Part of a small language model's weights.
Size: 9 layers, width 96, 3 heads of 32, MLP 256 GeGLU, vocabulary 8192, 1.78M parameters.
Architecture: RMSNorm before each block, rotary positions.
Training: a variant of SOAP for these matrices, 120M tokens, 3672 steps.
Each number is 50 + 12 x the weight over its row's rms, rounded and kept within 0 to 99. Layers, rows and columns count from 0. The size before them is the row's rms in percent of the matrix's.

# gate: layer 5 MLP gate, 256x96, rms 0.199, rows 142-165, columns 0-95
# up: layer 5 MLP up, 256x96, rms 0.194, rows 142-165, columns 0-95
# down: layer 5 MLP down (transposed), 256x96, rms 0.197, rows 142-165, columns 0-95
gate142 114:66 35 43 58 59 60 38 61 51 43 42 46 46 58 35 42 38 55 53 40 48 46 58 50 44 73 37 43 37 40 58 54 54 52 37 59 45 51 39 61 54 55 53 40 57 62 61 40 68 40 56 74 27 57 71 63 21 46 44 64 38 40 43 64 31 36 33 46 78 64 57 61 53 49 29 43 41 42 31 38 58 67 77 39 50 36 40 46 48 58 34 68 35 51 67 61
up142 108:58 56 57 47 40 50 53 47 38 62 51 66 74 40 54 53 45 55 37 54 52 47 70 38 37 54 49 64 56 30 65 60 36 36 35 40 52 35 66 58 60 49 65 43 43 63 44 29 53 46 51 43 80 48 48 34 50 40 44 30 62 32 49 58 55 50 59 45 46 72 49 74 66 63 47 47 56 33 53 29 41 55 55 30 87 53 41 35 28 46 62 64 47 49 54 31
down142 117:54 51 55 27 36 53 49 55 58 45 67 32 32 51 43 32 50 64 51 68 51 36 42 52 50 70 56 52 71 57 67 39 55 47 65 40 77 52 60 53 48 57 60 36 54 56 59 49 61 50 46 35 63 63 60 40 30 53 53 34 33 34 35 30 63 57 27 22 49 34 43 40 80 38 40 52 49 50 26 46 48 54 44 68 48 44 49 44 27 53 42 37 48 48 49 60
gate143 105:54 34 62 58 35 51 51 58 43 41 39 33 32 69 43 62 71 35 54 47 42 49 26 47 61 67 60 47 55 53 53 25 39 51 33 72 61 41 44 38 65 50 66 56 45 69 70 40 39 67 40 68 47 63 58 40 60 48 62 74 55 80 51 48 47 48 47 50 42 61 67 52 57 42 43 58 40 57 41 30 48 56 44 65 56 54 35 38 55 51 66 54 35 77 61 49
up143 100:34 55 44 41 26 45 52 58 65 30 49 73 53 36 42 62 36 66 49 36 54 54 62 35 48 61 38 48 46 59 40 41 44 42 46 55 44 64 44 51 55 57 33 53 34 50 48 67 92 42 55 50 65 54 43 57 46 61 41 41 66 66 33 49 46 51 45 46 35 60 56 46 51 50 59 39 58 26 45 55 51 37 50 36 26 35 66 35 16 52 59 69 42 65 42 40
down143 099:54 61 57 40 28 39 52 46 65 40 29 64 54 39 70 43 48 54 51 22 34 45 43 59 63 42 44 18 45 53 69 63 63 48 64 50 43 65 73 50 42 47 68 70 65 59 43 62 66 39 57 39 43 54 64 48 47 51 62 45 30 45 62 48 47 59 30 36 34 57 52 37 49 51 66 43 31 41 64 42 32 35 55 31 45 65 60 46 50 49 46 50 38 74 46 55
gate144 113:52 33 23 54 29 45 44 48 60 32 47 68 61 68 27 74 59 52 53 57 65 64 59 54 38 57 59 33 51 50 51 46 46 50 64 47 54 55 50 42 58 61 51 52 35 31 62 59 67 54 44 58 63 58 61 29 51 51 42 68 40 26 45 57 41 45 49 66 61 56 49 56 50 60 43 44 30 45 54 35 66 52 36 23 30 41 61 42 36 49 44 47 83 72 55 46
up144 107:58 35 54 30 66 49 49 58 75 36 74 48 71 35 39 34 41 25 48 38 33 47 44 42 64 46 64 44 52 49 30 66 31 39 52 49 36 26 65 44 80 37 45 61 45 44 60 62 45 55 78 45 66 42 61 41 59 71 56 60 42 45 44 64 55 47 48 44 50 46 59 53 36 40 56 50 50 50 42 50 64 57 39 32 45 36 47 41 59 66 49 72 44 53 39 52
down144 106:46 33 66 26 54 63 49 39 71 39 56 46 45 30 31 43 23 33 50 42 24 36 44 45 68 35 54 34 65 56 51 57 55 41 30 50 28 36 44 79 59 42 52 49 44 55 42 66 60 62 60 42 66 65 45 45 61 50 61 43 72 33 69 60 41 36 61 44 50 49 36 61 54 67 71 56 37 47 53 53 47 58 50 47 51 53 47 50 43 42 43 64 59 53 68 55
gate145 094:42 37 53 51 77 49 67 48 61 52 57 19 49 62 24 29 41 55 53 33 40 62 51 69 68 69 29 56 44 47 50 30 34 44 71 61 41 43 37 64 72 40 44 34 42 67 53 29 59 46 49 49 46 35 35 41 54 38 42 63 36 63 58 39 51 41 45 52 54 70 83 50 58 52 51 51 49 49 49 45 47 58 63 48 35 44 39 54 32 40 50 48 40 49 56 52
up145 107:59 42 71 55 42 81 46 60 56 57 63 55 51 82 30 56 41 28 59 50 62 40 22 58 52 66 39 49 43 44 38 56 31 43 29 42 59 49 41 15 30 62 55 39 39 59 55 44 77 54 55 70 41 68 44 58 57 52 54 69 49 30 51 56 43 50 46 60 34 50 42 46 52 40 51 64 43 49 50 65 59 56 40 49 40 54 40 36 47 56 48 61 37 51 46 45
down145 096:39 51 64 60 69 55 46 33 34 63 49 29 53 42 53 53 62 40 73 64 64 49 46 53 49 46 51 36 49 46 50 45 55 56 29 44 59 74 64 44 31 53 65 72 65 54 37 32 53 47 48 62 58 50 51 70 75 46 63 48 42 29 52 56 50 54 21 46 57 54 42 46 54 66 52 71 51 47 50 53 71 40 49 45 58 34 70 49 43 36 08 49 47 52 59 50
gate146 100:54 44 32 67 47 48 47 37 36 47 58 56 53 46 44 84 64 51 48 37 36 76 50 53 60 51 22 47 47 49 74 49 68 29 48 59 55 58 54 68 53 63 45 31 54 33 51 50 56 46 36 61 34 37 61 56 51 33 55 42 35 55 44 57 54 47 72 72 51 52 59 52 42 78 51 62 44 61 55 59 74 49 51 49 53 27 59 61 50 48 44 72 31 67 53 58
up146 100:68 54 58 47 30 36 61 42 61 51 41 54 67 54 44 41 65 62 50 44 44 61 42 72 54 40 40 66 35 41 30 29 34 52 63 54 50 41 52 76 39 63 48 53 51 54 58 69 57 33 40 53 34 43 51 44 39 47 38 62 61 68 65 50 32 24 35 54 62 51 69 57 44 72 64 52 54 51 65 58 40 57 52 42 47 34 34 40 45 49 56 67 21 74 54 46
down146 104:58 59 39 65 38 58 48 71 25 42 31 53 50 55 29 74 39 55 57 47 45 32 59 59 54 48 50 47 67 44 42 34 63 48 41 55 50 54 43 56 51 48 31 43 55 50 32 80 48 70 48 52 46 29 47 44 40 48 46 45 49 39 63 54 56 70 33 60 53 82 49 61 61 60 16 39 44 63 41 61 50 49 43 46 46 67 51 51 42 71 45 42 22 39 41 51
gate147 109:12 50 24 49 73 44 39 42 36 70 51 57 43 73 50 30 50 45 47 40 50 58 59 30 55 61 73 58 48 48 58 40 47 44 55 60 57 41 51 39 41 23 62 38 35 42 37 75 78 46 37 54 48 35 52 52 44 32 53 60 33 45 50 47 55 63 61 52 61 32 49 38 51 38 47 60 59 63 40 59 60 62 51 34 47 30 42 57 53 60 64 42 41 42 41 48
up147 116:49 51 41 65 47 63 58 52 56 41 72 51 46 51 49 44 42 60 74 69 37 70 56 42 37 43 48 65 60 79 54 66 59 42 48 38 55 47 64 39 34 61 75 41 39 49 45 47 29 48 55 32 54 48 37 54 63 82 75 59 51 52 51 36 38 73 39 41 46 37 29 56 60 68 58 37 47 59 46 55 40 57 44 51 37 44 57 49 38 30 55 33 55 66 40 60
down147 110:64 79 33 40 42 62 29 58 25 61 49 48 38 46 42 33 60 71 45 43 47 50 44 52 46 41 40 47 51 46 63 23 51 59 54 50 46 46 46 65 35 40 54 64 59 35 55 54 45 58 41 78 46 51 73 42 47 33 30 33 43 55 49 68 56 51 52 68 47 73 51 57 54 48 53 49 28 58 61 43 75 63 46 42 53 56 33 40 50 62 30 53 70 45 55 73
gate148 109:50 52 43 33 59 34 47 29 45 55 41 62 44 49 49 54 57 40 57 27 46 25 47 74 55 42 61 52 40 54 59 32 48 50 57 55 51 32 53 65 52 31 61 38 58 39 74 38 71 72 46 60 61 61 48 74 22 30 57 39 49 60 59 46 40 58 56 56 54 55 48 54 74 30 49 39 43 51 40 58 41 47 60 65 70 47 34 47 44 61 65 52 73 45 29 38
up148 104:57 50 57 35 59 52 28 56 61 36 54 52 41 46 42 32 47 55 47 70 53 53 55 54 51 32 38 51 36 39 49 57 83 27 43 54 66 54 43 51 65 55 56 63 55 38 20 59 28 45 53 54 62 40 39 48 69 41 38 49 41 62 39 45 43 44 50 66 74 54 37 73 43 80 39 51 30 70 39 48 65 47 65 48 43 48 44 47 58 56 54 65 68 58 68 51
down148 106:52 63 53 55 46 43 45 45 37 47 32 39 44 47 68 47 36 47 40 61 85 46 28 38 28 63 69 61 31 50 41 25 43 37 52 55 36 28 57 44 52 28 67 64 49 55 25 63 45 55 44 46 34 57 65 44 35 55 51 57 43 39 64 48 45 54 47 49 58 59 75 53 35 42 43 59 35 51 63 63 53 68 53 52 56 52 55 30 64 39 43 58 27 54 62 44
gate149 103:56 57 62 50 54 48 57 47 45 42 14 53 46 35 43 66 57 54 61 25 60 44 41 33 43 64 55 36 52 51 55 46 54 52 39 58 47 53 63 48 55 62 52 68 64 43 40 62 73 39 67 74 21 74 51 69 47 47 59 51 50 41 62 50 41 73 51 64 38 55 41 40 59 31 30 53 46 40 26 51 44 51 42 57 56 49 49 34 50 73 37 57 40 65 53 74
up149 125:33 59 48 42 45 30 39 71 53 57 38 48 55 52 42 51 55 68 48 38 64 39 37 46 37 54 47 65 63 33 69 31 44 45 64 42 48 71 57 44 38 46 37 59 59 52 52 70 41 57 61 70 26 66 33 79 37 47 46 63 33 37 61 21 59 37 39 53 49 58 49 50 67 46 41 46 51 51 67 49 39 36 47 45 39 38 46 44 39 49 49 31 64 65 29 38
down149 110:42 38 57 56 59 56 52 60 54 61 49 54 40 55 62 56 64 34 28 40 35 44 42 57 52 50 52 48 62 55 50 46 46 46 56 39 66 45 44 28 43 63 83 38 22 47 43 45 56 63 48 47 54 59 65 56 73 54 53 77 48 42 48 73 30 37 59 44 30 30 53 41 59 25 36 53 44 60 39 54 51 78 56 54 37 39 71 32 55 54 49 43 43 28 50 64
gate150 096:51 44 48 69 74 68 48 40 51 52 50 65 45 67 56 48 41 44 63 25 56 51 46 50 49 60 49 27 43 31 31 68 41 58 46 47 50 75 44 39 64 35 81 26 56 19 47 47 67 35 56 32 38 51 30 36 51 59 66 40 45 61 80 56 45 47 43 45 45 38 63 43 59 49 37 55 55 45 51 52 52 37 46 52 56 61 50 39 63 57 51 48 57 62 66 62
up150 109:48 56 55 57 36 54 48 59 61 47 53 43 69 65 61 51 61 49 51 39 84 43 47 20 51 47 42 40 44 63 39 55 55 40 52 58 28 57 62 73 54 79 43 42 46 57 54 42 43 50 63 59 70 38 33 48 53 55 34 54 33 81 43 59 37 60 73 43 23 59 38 51 50 46 71 55 48 56 48 43 33 56 39 56 31 68 55 49 49 39 45 56 63 47 66 58
down150 105:49 45 55 58 36 69 31 47 47 42 71 55 46 41 66 55 31 57 45 52 64 44 49 37 50 27 60 49 37 47 49 57 54 47 32 64 46 77 63 70 52 63 42 42 42 49 44 38 50 44 70 51 43 19 65 59 51 64 41 51 74 70 51 46 31 52 35 59 56 50 30 43 70 42 67 52 51 48 56 50 47 46 46 60 26 65 45 48 47 36 52 65 46 84 64 48
gate151 097:54 55 53 53 38 59 42 40 45 71 43 56 46 35 67 64 61 45 63 45 41 49 46 57 60 73 50 46 50 52 80 46 57 65 47 53 38 43 42 76 58 44 48 44 38 37 78 48 33 31 59 47 21 47 34 52 39 52 48 64 61 50 37 51 64 40 55 68 27 53 70 44 51 41 43 83 52 41 47 39 46 41 57 57 45 25 52 37 32 59 59 47 55 49 48 71
up151 112:37 42 46 49 41 59 50 40 43 40 49 52 46 67 41 36 53 63 50 60 53 22 39 59 31 19 37 40 45 35 46 58 43 43 26 57 21 62 45 46 50 53 61 58 46 57 67 47 24 41 41 37 29 47 38 57 59 59 42 49 78 29 63 43 42 41 64 46 47 56 19 55 43 43 44 42 68 43 29 60 62 48 58 44 59 60 43 52 44 50 63 39 52 36 39 32
down151 102:57 49 48 52 51 38 69 42 50 32 62 43 56 79 70 66 60 35 45 47 70 62 51 56 51 42 57 34 57 41 55 52 50 41 71 44 40 63 57 45 52 18 43 43 55 30 65 69 56 59 43 43 65 66 53 38 57 53 58 74 58 49 57 65 48 53 60 34 68 33 61 32 49 29 35 58 52 53 44 62 50 70 41 35 52 60 51 60 77 54 44 42 30 45 39 40
gate152 101:47 49 49 57 45 52 71 61 46 61 67 34 45 40 55 45 26 35 40 23 37 58 44 49 47 70 18 52 43 43 41 54 62 51 56 50 59 24 37 51 70 36 72 56 30 67 56 47 44 44 36 62 71 37 61 53 59 38 44 44 19 44 56 50 41 33 54 58 47 71 43 51 48 36 43 48 42 41 46 51 60 46 52 56 52 38 55 55 66 73 50 45 76 60 52 55
up152 098:64 24 46 33 36 57 56 41 45 55 77 43 66 56 37 39 51 62 54 31 46 42 59 57 76 58 40 47 57 58 28 48 53 21 54 43 57 50 27 61 72 33 63 43 45 35 61 50 39 47 58 50 52 23 63 37 42 44 64 59 51 57 56 27 60 39 45 57 64 62 33 49 60 50 47 32 44 41 37 52 47 46 54 54 43 38 49 48 57 58 46 46 43 66 69 24
down152 097:63 37 43 67 36 36 86 57 53 68 50 50 69 45 13 71 52 57 51 45 51 67 55 55 65 55 38 46 50 36 55 54 69 62 50 61 47 59 35 57 64 49 58 46 52 60 38 61 53 35 56 25 66 45 72 63 45 38 60 38 48 63 57 42 44 42 41 40 70 70 62 57 58 29 49 55 58 57 31 49 46 71 41 52 45 44 49 47 47 38 52 45 61 71 47 55
gate153 099:38 47 40 44 63 60 40 62 20 39 51 63 45 73 49 59 37 49 21 52 46 57 65 61 47 45 68 38 64 49 77 39 39 51 45 42 42 49 49 68 52 48 60 40 44 43 46 49 30 50 45 34 74 48 35 33 40 36 68 47 67 72 51 51 53 49 65 41 59 62 35 66 38 47 65 47 34 46 42 49 49 38 80 54 46 37 36 50 55 58 70 50 65 38 56 53
up153 102:50 39 41 19 60 31 77 46 51 46 63 36 37 13 39 62 58 62 12 54 57 50 65 61 43 34 46 54 48 46 40 57 45 65 51 43 42 36 69 53 64 52 48 35 50 59 62 37 56 53 66 45 56 43 58 57 43 54 50 46 55 52 55 66 44 55 44 44 53 53 49 44 59 38 42 38 33 27 35 62 48 42 56 72 40 57 46 40 45 32 52 46 55 51 26 71
down153 102:65 54 45 41 43 50 59 52 43 67 66 53 48 52 35 57 58 46 53 52 31 38 59 60 38 41 44 36 51 45 41 50 42 57 50 54 40 71 41 55 70 59 56 71 16 34 57 43 86 63 50 35 40 48 49 51 47 51 55 58 48 48 52 37 60 36 60 38 55 20 54 61 35 45 35 50 69 46 49 39 24 69 45 44 44 62 57 42 47 80 41 43 33 51 52 29
gate154 115:41 39 52 70 47 56 56 53 60 38 41 59 38 39 19 57 39 49 61 33 35 48 46 46 24 73 50 53 31 33 48 67 40 34 43 50 42 42 62 58 42 53 34 68 41 78 58 48 27 47 46 52 36 61 48 51 36 56 47 59 52 49 54 48 36 35 45 39 56 43 68 47 65 56 42 45 34 31 73 51 39 40 58 30 58 40 46 40 72 51 70 43 36 39 39 63
up154 107:47 41 82 32 38 46 49 50 62 51 48 49 32 52 34 55 52 52 44 67 37 59 52 42 80 29 35 50 32 50 41 63 48 40 48 38 61 58 48 63 46 55 53 67 62 50 57 56 38 39 62 66 58 32 34 44 30 37 37 60 62 50 18 62 27 43 50 65 50 45 50 50 48 64 49 30 37 40 46 50 53 46 41 53 52 65 22 49 32 54 51 59 67 50 29 44
down154 110:53 33 60 44 32 65 46 25 25 49 69 60 35 29 60 32 58 35 64 40 35 43 33 78 47 44 46 35 38 49 75 41 62 56 40 53 62 42 44 42 59 45 30 60 58 44 42 35 37 62 57 43 47 60 63 45 49 42 54 72 47 57 24 45 51 70 58 57 53 51 48 58 69 53 50 37 47 38 57 49 39 32 58 40 42 51 29 43 40 54 47 52 52 73 38 56
gate155 085:40 64 46 60 69 38 38 51 70 65 77 41 72 44 59 63 47 64 58 55 31 56 35 43 75 69 61 65 43 60 64 64 59 45 65 57 58 30 40 45 56 47 66 59 39 53 58 35 41 37 60 47 57 36 51 62 59 56 49 66 56 41 61 49 56 53 57 52 33 52 49 46 53 32 41 51 60 58 34 39 36 39 39 39 67 36 76 63 51 34 25 54 49 58 53 68
up155 106:46 50 29 24 64 40 46 59 33 50 55 48 51 60 55 69 52 42 59 63 44 52 40 47 29 53 60 80 57 43 59 51 42 48 39 65 59 47 29 57 61 44 59 51 64 44 38 62 85 20 33 49 50 63 42 39 45 45 23 36 79 54 60 43 49 40 47 56 49 44 46 39 63 45 46 46 42 50 36 68 54 56 68 46 57 49 57 25 49 53 54 64 63 51 41 38
down155 089:48 43 47 34 34 42 26 48 35 38 46 55 47 60 61 49 47 43 48 58 33 26 68 48 41 52 31 67 59 66 53 62 58 63 36 38 66 40 35 70 43 54 54 34 59 41 47 47 66 57 28 52 43 43 40 51 30 41 51 59 50 50 63 63 52 53 48 55 42 54 35 48 70 56 55 50 41 43 23 50 41 12 50 38 69 55 27 33 36 52 40 40 38 39 32 54
gate156 085:51 73 48 59 45 79 56 64 21 36 58 38 50 34 62 50 60 45 58 39 46 59 35 52 58 60 41 68 41 42 29 42 47 64 58 63 50 45 38 49 59 50 43 38 55 40 44 67 71 37 45 56 42 41 63 57 50 59 39 52 46 37 42 66 45 46 56 42 74 49 69 41 37 44 72 55 25 33 48 40 45 42 36 43 48 36 49 59 45 38 46 47 47 35 69 85
up156 083:37 40 43 62 61 77 45 56 48 51 52 64 50 57 31 48 61 44 50 46 33 51 54 46 62 55 45 50 54 53 63 53 30 29 37 63 27 24 37 64 68 45 48 43 51 72 51 39 55 47 47 32 52 58 33 37 41 66 39 50 54 61 68 50 38 45 36 52 67 45 65 56 39 47 65 52 23 40 53 53 37 70 40 55 59 53 24 56 61 30 50 71 38 64 32 60
down156 095:46 62 60 56 38 54 54 42 37 35 43 37 57 74 53 53 62 52 53 46 58 43 61 52 53 48 55 50 46 32 36 28 53 53 68 63 49 56 60 56 42 45 48 49 49 20 45 69 46 47 34 55 59 50 64 67 64 64 61 55 37 36 48 67 50 70 73 28 56 41 48 27 40 45 50 49 56 36 38 41 80 35 82 41 53 61 53 49 38 38 43 53 56 27 67 63
gate157 094:50 38 48 43 52 43 48 50 49 42 71 58 67 43 55 43 69 46 29 45 32 51 53 56 61 38 56 50 48 45 73 51 63 41 77 59 45 46 33 34 81 40 51 36 35 70 45 43 55 50 39 39 18 56 53 46 34 59 46 21 73 54 53 38 47 60 57 48 78 52 46 69 62 41 49 43 55 59 43 52 52 58 61 50 44 39 36 54 51 76 59 57 54 63 32 60
up157 099:53 47 63 42 67 65 40 52 45 43 30 55 57 60 25 37 64 35 53 71 49 56 46 33 43 39 50 68 58 54 57 49 67 50 41 43 37 52 66 59 57 41 28 54 46 30 58 63 42 40 47 77 65 47 51 56 69 39 83 48 64 40 55 32 38 55 48 59 56 47 53 64 46 45 45 43 51 52 54 33 46 17 55 43 70 54 70 42 40 44 61 46 50 57 45 21
down157 097:21 48 43 69 45 54 31 27 62 58 31 60 39 49 60 54 46 37 50 57 69 39 46 30 46 45 50 51 43 39 53 47 49 58 55 42 39 43 48 39 40 27 62 74 57 57 28 54 32 53 59 43 58 59 52 46 61 64 37 28 55 65 55 49 42 53 24 33 72 49 48 48 38 63 60 54 55 52 68 68 45 47 50 48 38 53 40 42 81 52 54 68 27 41 42 61
gate158 106:76 29 56 56 60 50 59 39 39 53 40 60 45 48 66 44 18 33 36 46 51 59 40 52 61 64 57 43 64 46 45 65 62 63 36 46 30 46 36 52 53 60 61 57 37 47 61 52 63 50 44 54 51 51 44 67 45 52 67 47 41 40 43 62 58 50 52 31 39 40 40 34 36 40 33 56 41 76 73 64 70 61 73 46 70 35 52 67 43 70 41 57 55 58 30 48
up158 120:56 71 52 64 43 60 54 64 59 46 54 47 47 49 63 40 41 33 54 71 56 20 71 53 50 59 29 59 28 45 40 41 49 48 59 64 53 39 55 60 53 49 19 46 31 51 41 10 41 46 36 45 57 60 54 26 55 40 41 38 41 57 60 62 26 49 55 32 52 45 63 55 58 31 36 30 67 59 57 38 59 63 55 42 38 49 52 51 51 39 41 51 53 37 48 49
down158 114:54 66 59 37 51 71 29 51 54 47 40 44 62 62 42 42 51 58 66 57 59 46 45 18 43 56 54 64 44 55 69 43 56 66 46 50 55 40 75 54 50 34 30 43 58 54 66 48 38 73 60 50 56 48 44 45 31 44 29 20 65 58 60 36 63 45 52 73 46 47 58 65 39 43 62 46 33 65 40 32 45 42 56 71 45 63 47 64 43 42 63 66 52 60 44 31
gate159 098:74 59 44 66 45 46 61 38 59 49 37 45 43 58 40 59 43 43 56 53 79 72 59 28 48 62 62 44 45 49 76 60 65 39 50 49 48 45 45 55 52 49 46 44 39 61 36 43 55 71 44 35 77 57 43 51 37 51 58 61 36 53 31 46 51 44 45 61 63 60 39 49 52 42 61 44 39 80 38 34 45 41 56 29 33 45 78 62 57 56 59 33 64 35 34 47
up159 107:29 73 39 41 53 66 69 65 44 41 57 37 55 53 78 22 35 57 67 56 48 47 57 64 57 49 50 23 45 42 47 68 56 36 50 65 37 48 45 56 51 50 32 50 34 58 56 63 52 35 45 51 38 67 68 63 65 55 52 49 41 53 55 59 57 51 54 41 52 34 49 46 48 44 42 71 57 79 38 50 52 39 48 50 22 53 58 47 67 30 62 37 39 49 54 73
down159 104:47 39 58 32 65 35 44 50 46 57 57 50 28 67 57 56 64 65 63 48 54 61 46 47 57 49 45 42 58 59 35 61 74 54 42 32 73 30 45 23 69 46 49 58 46 46 53 50 45 53 38 50 48 48 21 30 53 57 46 46 43 50 55 51 59 49 41 50 42 34 48 47 72 39 72 17 44 50 63 61 43 41 62 70 46 43 41 28 41 54 43 35 38 67 52 74
gate160 101:69 36 47 68 45 56 58 46 72 47 44 61 38 66 40 61 54 37 58 44 41 37 42 56 38 45 66 55 36 64 29 51 50 45 68 31 71 51 26 65 82 48 49 53 54 60 39 66 56 51 46 60 53 65 27 55 59 57 65 67 42 54 57 45 48 42 41 35 47 60 66 60 49 51 46 38 11 54 67 47 50 51 42 39 42 48 53 45 41 69 59 50 55 55 45 27
up160 093:60 55 33 59 57 41 54 36 43 38 68 60 60 42 53 24 75 48 42 41 30 66 40 47 42 59 61 44 24 52 47 59 48 55 54 51 46 66 37 38 43 63 41 45 49 67 22 46 44 66 44 46 26 53 44 40 52 61 45 41 68 59 61 36 55 54 45 53 37 18 77 48 41 60 40 55 52 62 29 55 58 33 59 29 33 36 41 38 42 48 54 56 61 55 46 40
down160 095:52 38 48 52 59 54 70 41 61 51 26 49 48 48 45 45 71 57 34 53 35 71 47 33 29 41 35 24 37 66 47 74 37 51 44 51 44 45 52 47 52 74 39 44 54 56 38 58 54 41 32 63 33 65 37 77 55 66 49 56 42 48 54 52 47 67 59 70 70 47 59 48 52 52 42 59 42 43 43 45 58 26 39 55 42 45 36 58 51 55 61 25 38 47 30 30
gate161 085:40 37 76 52 45 65 55 40 26 35 48 62 56 66 47 46 36 66 52 47 44 52 48 61 67 72 22 62 43 51 55 46 49 41 47 69 40 41 56 63 65 47 70 74 49 55 53 70 46 46 40 55 75 62 57 38 50 54 68 42 56 41 58 48 53 27 66 75 48 46 48 50 46 75 35 46 42 49 37 35 37 59 48 27 46 50 46 57 53 57 35 68 56 67 48 47
up161 085:65 47 50 65 51 39 64 30 64 29 47 63 66 48 51 63 69 50 51 40 52 44 46 44 73 43 38 39 45 69 51 35 59 46 41 37 48 49 42 47 41 59 51 62 54 16 57 62 37 42 60 67 34 61 42 60 64 50 68 73 63 50 74 56 66 55 51 44 47 38 63 23 61 38 33 55 51 49 38 27 41 39 36 52 61 38 54 28 44 53 36 41 59 51 57 48
down161 084:30 45 50 48 41 54 64 90 44 39 39 46 59 29 44 35 41 41 59 52 45 55 44 51 73 40 52 53 57 32 49 58 59 24 41 58 50 38 66 64 62 46 54 42 77 54 48 38 45 62 64 56 29 50 70 49 51 48 78 63 50 53 41 39 43 34 46 69 63 43 54 41 63 45 59 33 62 52 54 34 45 42 54 44 62 34 66 42 45 46 38 65 64 54 69 38
gate162 104:64 50 53 61 48 44 52 35 46 41 49 59 62 43 58 70 62 40 31 33 60 48 34 55 62 50 42 50 54 17 51 61 56 51 45 48 46 78 18 49 63 44 57 48 62 41 46 68 55 65 46 50 39 55 59 50 46 35 32 47 64 72 46 65 55 40 56 79 46 61 59 46 55 20 64 45 48 48 39 60 51 39 55 67 54 54 43 23 58 28 46 60 33 41 55 40
up162 088:60 61 43 44 41 46 45 48 41 58 56 52 64 43 38 48 41 52 58 50 65 37 78 30 68 73 48 44 53 58 60 41 49 51 54 73 57 44 56 61 31 69 48 41 62 54 66 55 39 57 33 64 53 35 57 44 49 31 46 52 59 24 53 47 74 56 53 62 54 46 62 57 55 67 64 68 42 55 46 42 62 35 57 39 53 53 79 46 20 62 41 47 59 28 34 71
down162 090:52 57 42 47 60 53 32 60 56 45 49 47 51 44 33 39 31 48 66 53 40 43 35 66 49 46 58 47 47 61 68 45 53 37 54 55 60 49 54 67 37 49 49 67 40 52 35 26 35 51 69 42 64 69 41 58 56 63 90 55 49 42 69 44 42 63 37 46 44 45 49 44 57 72 27 63 52 60 59 37 48 70 33 33 45 38 53 43 50 36 75 37 56 52 78 59
gate163 098:65 52 71 54 58 54 59 53 66 64 39 37 51 72 51 33 27 63 66 49 69 40 77 61 73 51 37 77 65 56 56 46 41 39 47 50 52 45 52 66 55 38 45 37 60 42 45 51 27 57 45 56 39 54 66 56 51 44 54 62 51 56 51 62 31 55 62 52 63 70 30 45 39 29 44 41 49 67 41 67 53 52 40 55 67 52 67 43 68 50 68 52 38 43 73 55
up163 103:98 73 57 56 51 73 64 64 66 43 48 42 40 43 41 38 56 63 54 40 52 54 43 54 54 38 54 66 40 59 45 57 59 40 43 53 38 46 48 64 48 55 69 69 36 59 64 69 46 73 59 55 72 33 69 57 35 63 27 63 75 39 50 47 43 59 39 47 41 56 52 48 39 40 58 55 47 42 60 47 58 60 45 62 48 71 36 52 57 58 52 50 56 64 44 56
down163 100:74 49 74 53 58 47 58 68 41 52 32 49 44 32 48 67 55 75 54 45 51 28 67 56 49 41 53 71 28 49 45 43 61 42 54 63 34 54 46 34 42 53 45 38 33 45 58 53 42 56 57 46 45 49 51 57 48 31 40 58 42 39 49 25 46 52 60 47 57 53 36 52 50 50 28 48 48 44 61 71 33 51 40 68 59 67 37 25 46 22 68 72 37 58 54 62
gate164 098:49 56 63 43 41 43 48 52 50 38 34 34 59 51 58 53 61 79 67 47 51 70 52 40 61 43 54 40 43 63 38 30 41 57 35 44 58 34 52 36 56 61 49 51 51 42 60 43 57 61 57 59 51 66 65 60 46 39 44 44 61 55 58 69 23 34 68 46 57 56 42 43 51 37 52 67 56 38 70 33 33 49 23 62 32 19 78 62 49 47 66 41 63 48 59 57
up164 090:71 50 52 43 70 56 54 36 47 36 31 58 38 56 37 78 56 68 52 52 51 51 62 46 60 40 73 43 69 50 57 39 37 37 40 54 43 61 47 73 56 74 63 62 45 41 64 54 65 45 63 63 45 61 48 37 58 59 47 27 53 52 75 72 50 48 59 74 47 57 43 46 29 25 58 50 33 51 38 64 48 41 49 42 57 71 64 48 40 49 42 56 41 55 33 51
down164 086:55 55 49 70 77 53 62 44 67 52 36 53 45 39 45 61 45 52 35 36 54 66 35 41 48 41 45 43 65 54 51 43 46 41 81 65 31 31 50 46 57 43 70 41 39 41 53 62 81 58 55 68 36 55 65 44 42 47 69 46 17 62 37 67 56 60 48 32 44 31 59 48 45 33 36 52 41 46 47 59 46 43 64 37 40 44 42 43 70 65 52 49 48 47 63 62
gate165 100:46 40 50 57 71 67 50 44 49 58 66 53 25 67 53 43 26 40 62 45 62 44 71 41 23 49 43 38 50 38 53 51 43 62 70 68 62 54 57 49 72 45 54 51 51 56 63 46 20 59 37 44 32 54 55 28 64 41 59 46 48 49 35 21 33 48 53 79 48 57 37 35 50 57 54 48 58 54 36 59 48 46 40 48 40 39 72 56 50 55 66 50 66 56 40 59
up165 106:43 36 84 74 31 43 61 56 46 56 46 49 63 65 37 53 66 54 57 41 51 49 40 36 74 36 41 53 54 50 43 46 45 64 37 27 46 45 58 46 32 57 53 41 55 42 55 59 47 57 49 31 42 35 50 65 76 36 59 28 45 61 54 60 48 38 59 49 56 35 41 41 58 46 62 39 47 47 69 70 37 30 35 69 77 53 47 37 51 62 56 30 47 46 36 57
down165 101:60 43 26 36 49 40 56 62 53 43 57 47 65 50 50 46 82 37 63 48 61 48 54 49 34 62 32 38 39 48 60 49 37 62 54 54 53 39 50 47 67 82 56 43 30 60 61 42 39 70 73 65 49 39 57 62 46 55 45 44 62 39 70 48 55 67 22 45 35 67 34 34 39 42 20 55 63 49 48 64 46 55 63 60 52 43 37 51 40 53 46 46 40 66 46 60